config = dict(
    weight_decay=0.049,
    decay_fraction=0.921,
    final_lr_fraction=0.0,
)
Each number is 128 + 32 x the weight over its row's rms, rounded and kept within 0 to 255. Layers, rows and columns count from 0. Numbers have three digits each. The size before them is the row's rms in percent of the matrix's.

# down: layer 9 MLP down (transposed), 128x64, rms 0.277, rows 47-127, columns 0-63
# up: layer 9 MLP up, 128x64, rms 0.269, rows 48-127, columns 0-63
down47 076:132172159134108138130083069119125132083153072070169092069123083114089128143102149081141110154105182139151140185098110126139132126121118145146126055119179171162143140160181124077096114140084168
up48 093:123161163117088154096138129173122179157115120128140124129142089233147172130147174098133094156165162178128123096135113159118156166157138145133170133086221172152148106160145110172150106158148158
down48 079:184152158166158178155131045059128154185152172111135176124110109096160098131096157097120057141078120132109092146132139119151118147142094123159102158158083149088090114140122118129151110121163192
up49 086:177146137141120103197111120158174120122126143103116130087139134211131123101170138119092110110098115055063101152084074096114066183092134070135108127125100135108169144160128166151127103169155110
down49 097:084119163146149151151219117113112123123169155112156102156095094182100130154072171146084095181093196135149130108136152098152144136107168168129082119138112166141176089070134133128106126128099186
up50 091:137110106135166080121081124153109146138157146111119131162163157108128205135190128118194205113129144056117115139125157115119099139170182181055133121151115105127097162120099131130070126131070127
down50 086:184112074144087125158162202123125106120093131129147125129131179179089112165131165154125147152104107196056183146139170084124143094103188144101114140166117068102139131126094105153140151108167108
up51 094:100140128130138157165139140115126157100136154142105165172111086176134126131165127106122126120208126060156121163148127170117101077092132056113170070082149155096159144121096154138098063157089068
down51 101:056077114076139126100177178146140111119118121130138126059139164077121122098074115175132137158058092133133160146155165109150152165171116178094128134169084113141056126114155077112145135130110123
up52 112:185144167124131113121123132175182111185105171099104092100130121127102110203101094076115137150154163166121082182135165097152109218121158154154080147119108132106159115141189120129135151106146165
down52 121:121103134115156090127172096155131088175152074108111163147114131127133148106135086124086163154138175092121144165082052113173092118108149171139144137127177161137156168193133060123133174068161101
up53 096:125052149140098064072063147136134087133147153151091093113110123080137169137183169134175101081132162126208124121136145146118077165091144077150107086134176129120140175134114117155130129101138137
down53 102:139157138141147131133180113107161131131102139035166068130146206105131179142149171147155057123141138177096134140092079091159128158122141078141087101121124176076089117160099136127138156096135129
up54 100:064107119162079145126091125125146116155106118138070151159149164099106143133115148175100075107133135168077122152150130184189129104114117158162149137102111175194098085139175170141101083183105177
down54 111:138130121148108138117089129118124090100143095155170146154134159129080092162126154176139117087072149082169234131111121039147077126169117134152132191112149169169128135079117151135145107120108139
up55 096:123137101135139159136166147089179126095067098120125180151114130118142139167170133111101167148157151088150174120110137137177081106162121097068172125099143140166159146221131211162148109164122144
down55 089:095092053107146096153133104086099159084129129170114101137125149171156116129121061154142124092070117145155236122172170096079141136102104106078111100147105119144147147117103145119136174124174132
up56 107:172050135121085125139093132133183134184143097190113067101085112102116173084144091142108094140128154108114151144122138101119104126154171130114099074177082136089087126150170176093129120182097144
down56 102:099101122075156146139156162149096156074132159113149121172168136113093148126069110094075122136135093074143198157083070110085117121127127097177124081136163145115119198126106115135134167082185130
up57 101:155202110132097141116133198163092166075154213136075139123125137146142127119148168099088140132096082133151075132151125174068106110181122140111142126064134183138120148144143147163113083131107108
down57 109:095112125137100177141175052064123143161079144164124101122099118067139108151125092119147125130158142113098106124122097185117203130175140129140091067175159101135152143075087134068126113154147104
up58 121:100109155133128181158153158142084155109188150096121141113168129137102085150163134113110137157133085111146092118173179142153159145139144152144171132127124108154072199188101146163169127204051119
down58 106:123049119123105078153155214148100141065139153114152136147151160146100146139147141091173136130129171126122078134140104155118102117111110124137128153112150191147130174224090098182120147180127143
up59 070:125112060177106150161166132121196132094132135104114097102129093086090118141110139153135165080156113161167150117080109125178081105119176116064114186128150208114082153095159139149109106151124156
down59 091:078113154162113144102130109106096119104102122088194137139116138094150122120182156119127161199135158237102140113153112169152116148127155114102143134137125069204115140153178124128143165147190105
up60 092:113061174133118132098165123164149164154151128174156146140068130118169188185140122168128142091106172164102106202160117082087109147151158129121125122161110152072148151158094178133104105112070123
down60 088:122142132175083109143062090095139143096091120135123170134157170126103069077072167112114131166115100114121156128151123114177150172094186144118111141096077145190113119167129136125106162141217100
up61 109:145207124127158132098134109152108145115121128081107132151115136113108084155156173115149130118117125132121105100195104149130085144169081132176218157155158073163142115158179169163185089144107077
down61 116:153215177162109126176129169091163081124169135172121078130058159100068113132147130137136103090121097178200133082129077148113120119171110125150116149155069125150115137163131118130129117114093134
up62 101:123112121187073193187065085156122123149137077145128081090103158149061107165101131107113152147123116129140085132097145117165102113126175165126118119121113181100086106178108131110102069152175153
down62 123:140132132144158111102157189057170139096122109130135199131122121156111078130063141121152119125057149143170155097112085137140132149071157110088053068136137153161077142127127120147156150094109163
up63 104:128164118114096144084122065158174136125112206144107134120111080129150111165175160178084124136139137113126064114166082126161114116150162120066137130129182112085139183152061145091118099167122090
down63 105:132104125107149138155109059162166146141086187130118133130114110198202078117169130150094137147144106134189152082166104090084140073128160137111106165195106158104138088139151157143136089086142121
up64 099:101116142141120123087153106158114084176097108099072130155116107118190098136139104145118143086129166169137019112163141102152134150184110125138166184111142133103150176176126194102124091172145122
down64 095:140119158109111104050123072112135170121078108155071155107170142056181138140149156149096145117079132102175147119107146104149136104134202092118126104091112131154191111106106126121105166107088073
up65 109:134085160125121124096124165148078088140089160177041165149146115174154105088094143155148149099138141166151143150158119158203112072154119115183130138137104100139123185134091067109120101089153101
down65 104:085139108155136147109124136108090083079201061146136144052111086136123068171157135233188131116156129114117132127118139107146130141134194156124112125131143119134129122152139160115155152117104066
up66 120:198154142120140141134058117099152150151112088088091116124147120154140155178197101097074186151157161127134163142155170144124125106127132195077131099096181132139107180196117164134106109130144138
down66 121:195220082115190156177073099111121118163131113139057114114122116158129177155147128120107122148165133107124141172135118135092108133119112084163175062121154114078150162123118137159136139119169079
up67 087:165101163182137131120152147177153115102109092146143122123096122096146171158230127086153123143127116099113129145135103074085152051117113212115171170092153109111109128150116165149165127128163092
down67 085:066131103145118096109108152157122123164124128101193135147098101159093105109172101117062156135124078091125127085160141154148094121127184081135143169103144162200078176081174105140147126183108150
up68 119:176196130139122131137100165150134155173151152130115201127180175111133148132157114189185053143092150171173132149170130180137090101102135079117099126128137183137084153130116126130136108084155161
down68 100:118147158137078176053174144184088152142159150141134130185146119146063140061132051098088157091115091163161159090152109128138076133094161114172114122119104147123148136143153104134132108099086115
up69 104:160126104127128185110089129107129105142065104134113162161091087118106036102157152173117114112090129112116103104120177129111114175229150112141161150129110180124109087173143117136111144126061113
down69 098:203138125149153149175121112088154156129206105066155135129109173116189167136142152074117131112140124151115105115134124100102116090149153175083155155137065126158130128101121167133109125060197160
up70 081:116106049130143079065114132146148153137130158161153136123068113096121108186148123164118092134109107114134102144159098121076157088137125066122084098114112171104151153110121165106112046081074088
down70 087:119137093143120209174144109098057113073132115100086151092136185095155115080109142129156086094122143115165131081110109099150170130148103138165091152085111075125095122103135114155196174109137172
up71 100:157128130104125130213121145101148132181104084081136148126118148169140093147136133046155152083127103076173096106099112091143130090143177113105116158109181099118117089083076169108113135102063114
down71 071:147201131146149124105074110153090146095157153130139143098149130097080138095108153112155121147180104146072126178117163175145092172084107114193124106146096142142126189192155071079126136112128086
up72 101:146050137158154141108108101169141132142141151056148113078109146109165157118219117159156143142146154139119068146130137144102108143159172123095176167154086132172174109113128083146104127156087189
down72 084:085163117164113133123130085140115161121138087111152196096140107173099109159105152170159135125134131152098111214149120111136150133149094127123073118191101090053202128175142141085117149171129157
up73 118:135208108128120171147129159118106166086133147080105140141108131136072140172053129131189129148130099111192083169171094115114117158192123116152169143102135175152120134075107112066112117162139122
down73 109:143123106128174125146093117158084129080123117109164113099161093169133169180091146135143100145103135155132173074142125038128192190124115088138128175117143147153190122094164142163160152079103096
up74 104:138161121129127181107132087145145093115103129137076076083147136121095134100086177095112162107082088068168104104159094152179098155160139116114137115166111094143082073137153155144099110089035130
down74 090:126150099098123149165178050128086143169155133177146140166160140122144113135126040081090157128090158104134145122116152090107143125204169120130097091139115108126179157168117126070130130147193116
up75 100:127115173152115126114091128123084152132121117140109072136132058137126105137150121126144131098195116106086141120122191109077039162096152090172107127150147159095083138152191135143092147131043131
down75 105:112113116123182150140142142157118131092124175089082140179130122135183140102133111108114207151084137065177169225114177094144109109130104127163161113112096123186174143142097140112172127149115137
up76 101:146159115139111160097114142136173096170106110128093091148181137046111141119174141106155129120088142127097142138077160080097132105211095163092061104108119102114139136141113137158081154085060104
down76 095:151049141189127094138178172130101154128107165155139147175037113182145081118135095100099129142113124153116112104129133168149177136039128109158159143094089148149114108121120134096152140092169128
up77 091:141131107156150115206136150169099075169099149119121051096082144128199162153136143110106159176131151127087112156108114120114135087108149161139129146164086120076099151129079053135159083128164133
down77 083:118154186134116148085100148085149098116106114107098144140131158109135106150062173086178130080172095168156118195106131186195124181145111141120087145138115198178153135157145131096136109100106099
up78 102:106141175166144131131090119112099092137139136085114098110086050148170160109168135085116151124133180062121116189073178099114092104134095146090162172162150109099082153125117143142088142144090073
down78 112:139124133103139120150146127127107107118170090105132137120138082100130121135165168164043048154174157158115102177141131091130095080148075086135172139126104112137205083140126144099078154089114184
up79 102:132107105126131133071170141115114189166117148076054110106140184148077075071119143087140127129155119118129139127115143091074142114134125190160163103088127139129153166147207073141082101146128148
down79 109:152157114165121142159111107047094085115152160155160162108129108107178125140145088198133171199192124121122144080145118085099162105096131090159165070172161099152126123084098123120135131117163112
up80 101:191115133106114066132145141171108115125143138141079090090084144116090177151115100096103129108134148149147124159171118109111114139074163105135183047148102152118173074150168150098074129191098093
down80 106:137163102074148150169121116091122065132236104122133123151130118123122150160165116111089088151167139150099122077128055177112172130088114161122088143165158140135108134131143155208147162138118111
up81 104:124166105165097138148161132146158154151072070178149127162166148155084174147158167137112191109150059107098122192154163137180141121104103161108138133129164076129066124126148144141116135136078179
down81 100:074120135105153054141141074132149128132159101188081103074126127153143174137101111166089068140189093110142177160138104117155135150117193160110087117150150108124123132118139140143063097175158084
up82 097:073131148119065113100129153189127120102117185113134124054115130065146188120127203132138155136141149186118117135156125101122134144145130129093133160154152098128185168170149130125171126219138136
down82 087:173136072130119194103148087129123152130142135147187154110143191084153116105160190133118122088126053121137166124128147165161117145119132131074079162160111053169120071114127145136136119179157140
up83 105:183123123182122143103159100172143209150096103150170134073070064128148111116130131123169079094154124112156114157130103173066126113149104089066132100154105125112136099146064108091125134137106093
down83 101:124180111118118177142110173120104127172137123141145096120132130095064165131123104122087092091149055108117077138076161177136187220153164108162146161131077126117138119130190162147110137155130116
up84 087:124156064087155175155208126152128137141072156087115113060089093132124115077126108106137154145153218125133089109167140129163151078149112115114162140117129102151152134086117192161130150116123090
down84 102:142066061140186162175139103136129133085186122138157144129158130131117160163158091163152141126171180100089147080133143110128142148145034079146127098158100137167107124084100106133136093095102169
up85 103:154137111155169093155181112162134239137080073154140122111121189154151188128140182128161177091105193145117110152157114138141132078140122102091162102103154145108129100131147152109154120134099159
down85 099:139158127115117100180134109136094089088181174058118111105083110205154102130130147144161086164138168179106105144139144060137116122117099133201144141129119116178160119077081092127086132100153131
up86 097:122078095174098095134138085160112137166140121142080104126093025115142151106066152112164135139162130105108099095160066123059113166129162133116143111055136115107108153109126109149113112186156105
down86 109:166108140151103131142171132158125159102073130088110118114097122076117104157145118161140170183076170151135103112073086206154172066091151100170105128126164125140122097144116200179114105107110105
up87 107:122107163107077078132071159122133110108073129108100126135153097134111116192161142140104106148176141146136108175096125127138111169088095121178111142144214176186199126146126156132107116169101186
down87 130:090131125106083117173145199145124167079128131165164164081117170135147099145127124136130138116119144157163102171148161068118097141186103126151109190081093060184098172114106095131162127164170133
up88 102:171125083087142074084147163131072171135118130087113132079121153151146128146126095114130119187064100171102073158108092180144111140154117135167186077101154108096092162137134143094114089131188144
down88 107:115099129204116101161077157184111208075108181110135173137148150096124140115153111054095145166145125103127168164096105176066139127107124126133146157096164159099100098121152143135110103134171098
up89 114:164109177126113118143080098113159131124093139163055077142184117107084120149125130104128126165044156088132137137125156126057078107173065148118080114109130137077102082118116118137094174107110113
down89 111:127127146106074100158132105136168140154110100095120109148097072108117123145085132126188106059122069074123082103123127156141076148127088112166115119155158106123124120189133159194164117164042143
up90 119:151097115136083054116115112125109135130127177121100090094139107176164144024094162137130181111126155073087107144107148122109094103121143156076151112139116136125100206106148093081093123111104090
down90 123:128138105141169153107101150152155111078094123128147179141092126121080104190222086077104161109138110140155171107126162159149095119167148132115118150130133146242167170131140134098114115149141149
up91 093:124096174147094093121092131127158104090104140164178138111101065134156068125126110125110105132110186150139094125191126141173150186159164153123122166058151182142123166178128110184161093151158113
down91 086:134133151150115113164080084160079139115154103043128105125130092125143138160214119162118182109172133162136084093159125104131102114116069158130134045140065149108155121106147115100146138125115074
up92 108:138149148137083098106050167084204152132122100098117103109137102087150097076216171142099140147111114116165060114130097127139119141098114144065103120122165147057143145138120153099132112105147143
down92 102:067076139115105134127115092107097146183110133099096097103129064156147128149096158174220095132181171114154117091118126111125175092170090133145124095119117067065120090092129109114102147153142142
up93 091:163123120181151117178161092191161196143144178153115137114150137083158146106120159120074157079095186129163115120164060129097149139118171094102156151122179100081115112147118089102133129075139110
down93 075:156141176050108081140059127111116067157143097131095157101139135147190103176138157087150116162112088107121120123148153138104153149125072154151088101097077102195122121149138147090099133158151180
up94 101:191125140108121146149131162147214140186135130127086109108149061096109091165112050197167110165112101132164106139102122092106144126102141134109118127131153134153148188099089174116132102175147171
down94 097:163111120157152120118090066045150117145130132171160152090089203098151099092202122197116083130185166132126142128112105123133083135138137187141138121175087137158132121114157141096101148165117132
up95 095:160130173174127156121139107157161180144105110116095151147107141158115152176163065110187100178150171094182136118140103091168181075157104072136123122124160140119119121084119128159196156149134069
down95 076:145103107170117110147094157149123165095135135084173095163166113129083087137121144149124133162165089169093139195160170173132072187142119158138132163166110125140110142216122055098114144100140156
up96 095:146087191099164101114106172117125203126138141110109100084115141143139084116182147112137133205145186094146111104111160164130099165156187125117143126081127151186202110160142129136143097142083109
down96 103:136117125124132090114084139129153124099097153138074118066184090132118109107197094112139130087139144163104236135166188131132132121084126181103161147064115138114182130128147113108109135073115136
up97 102:124102098205105111171097112189122162162115158130128094095164145156099125115164117138148148131134121082177094115125159131125143152220139097188171098134114127139072141088091129115117183178173100
down97 109:187183144087119129119164152123118156120150114192154100098094117148114135127125153115081076127123114146117141192123116157149060109130112078140079064098141179056082128149169134123123110108093069
up98 103:131132101118063205124069133151060150145138099153097130116129110127075117130115143067192117097107094057084123122138132119132096140099148095208131169114178102099150087143113131108125094119103144
down98 096:108182116078176150144114150146167128100170116150120115153152098125181109132147104177141122140134111148117134084107142149099183086138110194135080102142099070091153088081152089103060137072087169
up99 112:114140108080131121153164116099095053149163128140145153103116061166144109096110151106116205160143164095142132116160084180125120160172164157081113139147146168132150164201117112146082080170125103
down99 095:193166135134157118094143070139086116144120086153110122116127123148119219179160151156135073064148144138130122143139124182181111126099074121166149157086152131105116138135154195157186144141108162
up100 101:157124068088127181114094159145142118124134177130130093071205069090136102128150093160082103188084138174118112111167112147104118110160155156127110147096117102147142121121073111210116085110140125
down100 088:122112149120063136114149117101106139112107144091184077173154137180160192146074167044137100152108098096084129154113175108143130118123120136098142098144113151141088090141149142151096155042160145
up101 103:149144144110092120170124152168079129136107119066077089185166202125149175160157130109091128085200087108129088129181110154128094133097124126162121104143141103169155136110102110108129045098125129
down101 116:169065127135153146110102152182152167145087144092191132186150131153076170109116129118067125088103100058115151130090098120095170134149130118086124187161175120133130104096182154151140159131091132
up102 102:143158105103116129112106142117157071135131137223113145109150119124089128139142207111114170153146188124128129089148114184150116103152164117139161123139093091088123097155121140111054133064049125
down102 107:148165101190094082119079065118146138112132088131110195115151085184173168122178170091096132165123142136169122159139111178159105100203148131168131143160103091100127138152098083117150127137116155
up103 114:165166115155120200158150130119145123188055173131095103117162130137131101105153127166057139092149105127118077146146187163133120138153130190095140104161105133114103148137122047118087118127071156
down103 133:071154131117123165150116083136119155186131096125160114093115111137110125117127162129116062148120166141099090141191126129136082106139134079129147181122117094165136008166134168161135068162117135
up104 101:122070152092117195090144128088119197137086118104112169085090140121054072151158142132089132118119157101094106093151131147097123113164073142165186088145171178142114100112142110114148150155121169
down104 099:148131159069101130077095130114069154124156159126120147117101098110031099095114156129131091131137112145136132176124170176096117176178134163110162186199157168129122160118125084128135120188121151
up105 105:112101071087112149130160112130138106170086118133092147145122206054145104123140164117125113126173124072085116126172126091116084084100167127084112149087170143109094141132180056117161112137138076
down105 083:137163131143096119096125185116097103115127119127198101124179119136100136121092157063126079115111117083147116066061128167140087132082100095147124146171117138096070098159112069160091153097086166
up106 122:155128137093084117138163200093127118094149136105084181080139134173080087072152120148062161137135161124158103175151134132145163067121159164096112153148056149150084138158132163102097143151113144
down106 121:143107143140060128143141118149137117104086140162159195122011114137074098157072137102129137117128116128155158128116147132125106133167099146152107192129130068120175081079143120136143107175178111
up107 107:191124083152087116165122149185132138085126114098153132128030137136138151171085178057098141156151103104154126169125124168139121155135162165112128150182155164119143088148127083073157102114127097
down107 107:156064067153095108110165122128101128061172125119130207136128143154129093126106176121168142100087135101108063162126125118166182129157109169115143074142135159140072098140125141139128168130082066
up108 102:128132080141116192144104124132110085184180174130148114099117080122135103103112223126112131144086122127125112108150168156130102168114193191122102146139160116106107164147089125141124067140153202
down108 093:111128137113166117174134138129074135107105126145122136119108126137064085096040100119117119171145189093047117132129187090165082077064104112140132133151154157108184101110181122118144136125150124
up109 100:153119129127139067130069127200158091177123108100062163109151123115133163091080157093150102148127128147185157137114159193138036138112104092121153131115086160158117173128153127129174112139125150
down109 109:117098128089122125128094179120125088143075126108148138128174163127158159076157133145098120175108105144108132162075118112036219118167138107164127130174090153133131170082137132118136073092087155
up110 093:128151122156114142107164106138175148145092157095129126116145156096162116154204106135176160156143182103089116112083108110127112171182174075119109130094219151170154155123195110147161113092108146
down110 086:111187120117068115134113147064152100164135131182084126105151154161122120104131153229144062096132117108087124185143145155129106100117148150141063095165121137109105129119192094135126141121138183
up111 100:150142122122103133138161149159111099099163120170086113123127151131138189162133169133193183201132174118088102251169177093114134149150110086157147141124117142117130098127129126141178131158123146
down111 089:116167172114147147143143137118087122066199138158136143186152128132100122131171159108144165121125166160153092124146184147104059158167161157121114144114102146138090046113092081112157084130166181
up112 097:108109116118183187075124208074119168175104152088126118092120137123159102096135186150159129122119108130144090166150167165109120112122193091108145110104109130072137084128123087118087145206142127
down112 090:129167109102134212186098090120110209125170117151107173130119136100119126125090136121116127163163075097194151094107130113115085156143088076167122105119071186136129095137102125089161127087136146
up113 084:154140156094149134124084135149096112141109115124196109117090054133124153072137143066118115119134100034162093134097106112128082125133102133134130165115161175074131154127114182120057135073125093
down113 087:097129124141116176110085129087144086086196145118119191124093105130169139068148093134139133129152112148105070129165110135128128123098183165129085110106108137204086179111169096157077109134183161
up114 110:191167075183112113134099119067152166140100136142116138082151162136100068139144124080162129160113114133202079095187073143083143137144110119101102130105197142154112106086125145095096126134101114
down114 102:073104200095106130061086113096116117112148160174203138119102136067097127107107110112161182103108111123117169120097137155122188152119165132138106162107067122126111141076127062103171116136112141
up115 090:130134133130050160064108135126091213102087085157087108104118141144138126126190123105129161104122151123100153156123122146101112053155198094084156101125116078137136147081104150161094135098127162
down115 085:165109149097125084172179055146139117168084162123134100134184147114108133126089170130110103106092100151114104096158102098157117153056070107172138095111114180127181082093185116097144144110118105
up116 110:194119137119112092093153164127101131144160131092159123033145144087081147170200102178090084148167131129127124083150188102135112090143135121143135124123151127154078173121191162112137122171120111
down116 115:074133126099141161177129178153150146141144118087109049140120084164155100138111081111120169131098146143100117176102137107153120177070135096107126137064118192120213143090155164116092142115143148
up117 099:121088144124077179063146130117117180100110080079114105103158152143131160133085188091126111122123159150047125168113129094190145104128155139127138189071149125080087158135135104138107152155080119
down117 103:105111145069139113178216107200133140117187133110138156136144078084100133099147115117139152118108074077098122158114135120100112169088063087169123080106130124167164151121129097166149086132122162
up118 127:119137061181156103129139166149169164200172154139123150144116045100150134131160149113137131171143112140155128080099065173182081157134143156126177163123142144123151150120095106157151098123085178
down118 125:098093146124135148106123164156098117111108137092128125141122058109037111174105129108173164134111069135132117102110094183139112180085179126146125151075112186111147094150147139194091131125093177
up119 098:153116104118181106203155152179128112108149107097106069124112153121122101098143174141089139142108108055148092125156111163122100145139109172194193123171067158131140119126107105185109143081170122
down119 103:157146151120139071077163109150220125176156148115146125074177149084143152077097108129153072092115123139144131143100161156190119087147135136105119160168081116115079118127166135154123141115107058
up120 103:133115125111085136200112112152166099182171159073096100108140099165121170136184062149175109064153144119138129129191075068117124077081130147116112145134137155147101110131098123149135099137115077
down120 091:134113119085155164083122113163126101114056097155109150119148159169135140146115159084103134144111134136094150131074180131096094197132087114134133134170182081118214126140068078142113149126119184
up121 101:139124171179088168136056117142107179129087094143122168077164101108158165144133171156104103125143119105126072144138165152095083095165119134185127139129121151047170114077088116168145138109091146
down121 103:160105054156116093106100096109183127111148153134120107132101132144160124101131118165112144096137180129090132060128076074122169134097126151125094092080124118172083144193164172088100113155200113
up122 094:139135137152147114173076118202099143132109155121193152093126098059126139144105212125109112034115089114133148151183140145136098130094158133109162126090150132134123149178092160133118101160171098
down122 104:121159179150150079138181181137136079112077122162125158172127196160056090124120056098164105152134111136132108117115134121118099112082094139159132140113105222139113099107129152119128097159134087
up123 093:137160092175123100103188119178148108189154122110093095130126148074144141126147227176182112147108093189141102123143146134184101093134143152144134150095122135082144162114159124148142101076104173
down123 101:110140084102117109111092148133118114145152174107122144126118129134109172147102144170144134092127071193094132114128166142174087125155141105149160110085204022087089165085159128187159120145149120
up124 095:153115208102130178128123174138125173089097115118133145098111120149115133118116101089100121133102094169195085097131109136073138146140110162094136110137174137120139124178158225150127101204139082
down124 083:132154047156131114156081130088093080126110119158168095159139167141147101127085209113159140074085127116083144169087137097160196129126108140136136128162116156157105108179128084102090143083127156
up125 089:142072039158157192138104114172124105185104151120130105153133114116149164109153114118113164099123140109139074110149054095119131064106154142128125121088145122179118183137134153195153078117126097
down125 087:139143186138155145119057190121075126131097135133080153140126124186187101124130096042096155095139107111108084065118135144128163166116132133142159142121078128140155119116143201148140098086111165
up126 093:144086041133072129115148187151135112107104121122140049107109074074124137106136150109101111132108122172074069131122125080131116120135100149114149132155084125109095110116113128089156163184106204
down126 094:117082128127076103080106088103076099098144118123123159102164167136140058107167149118081190137157109072157145141167116062093146138142078096125145117152145129167145169163076096106100096151096090
up127 101:184035097105054076111124186147142072145116165143129129121115139118160161116099102111124171173109121212105112147141124121141096095118160123118112112133134183103081102124144073095121129128128176
down127 104:139153141076093140108149134128069168126107153148163104193201121111089121148199139102114142085153132188116133096132116151115116114101156132103152081118135039068067109118142092122122141091097129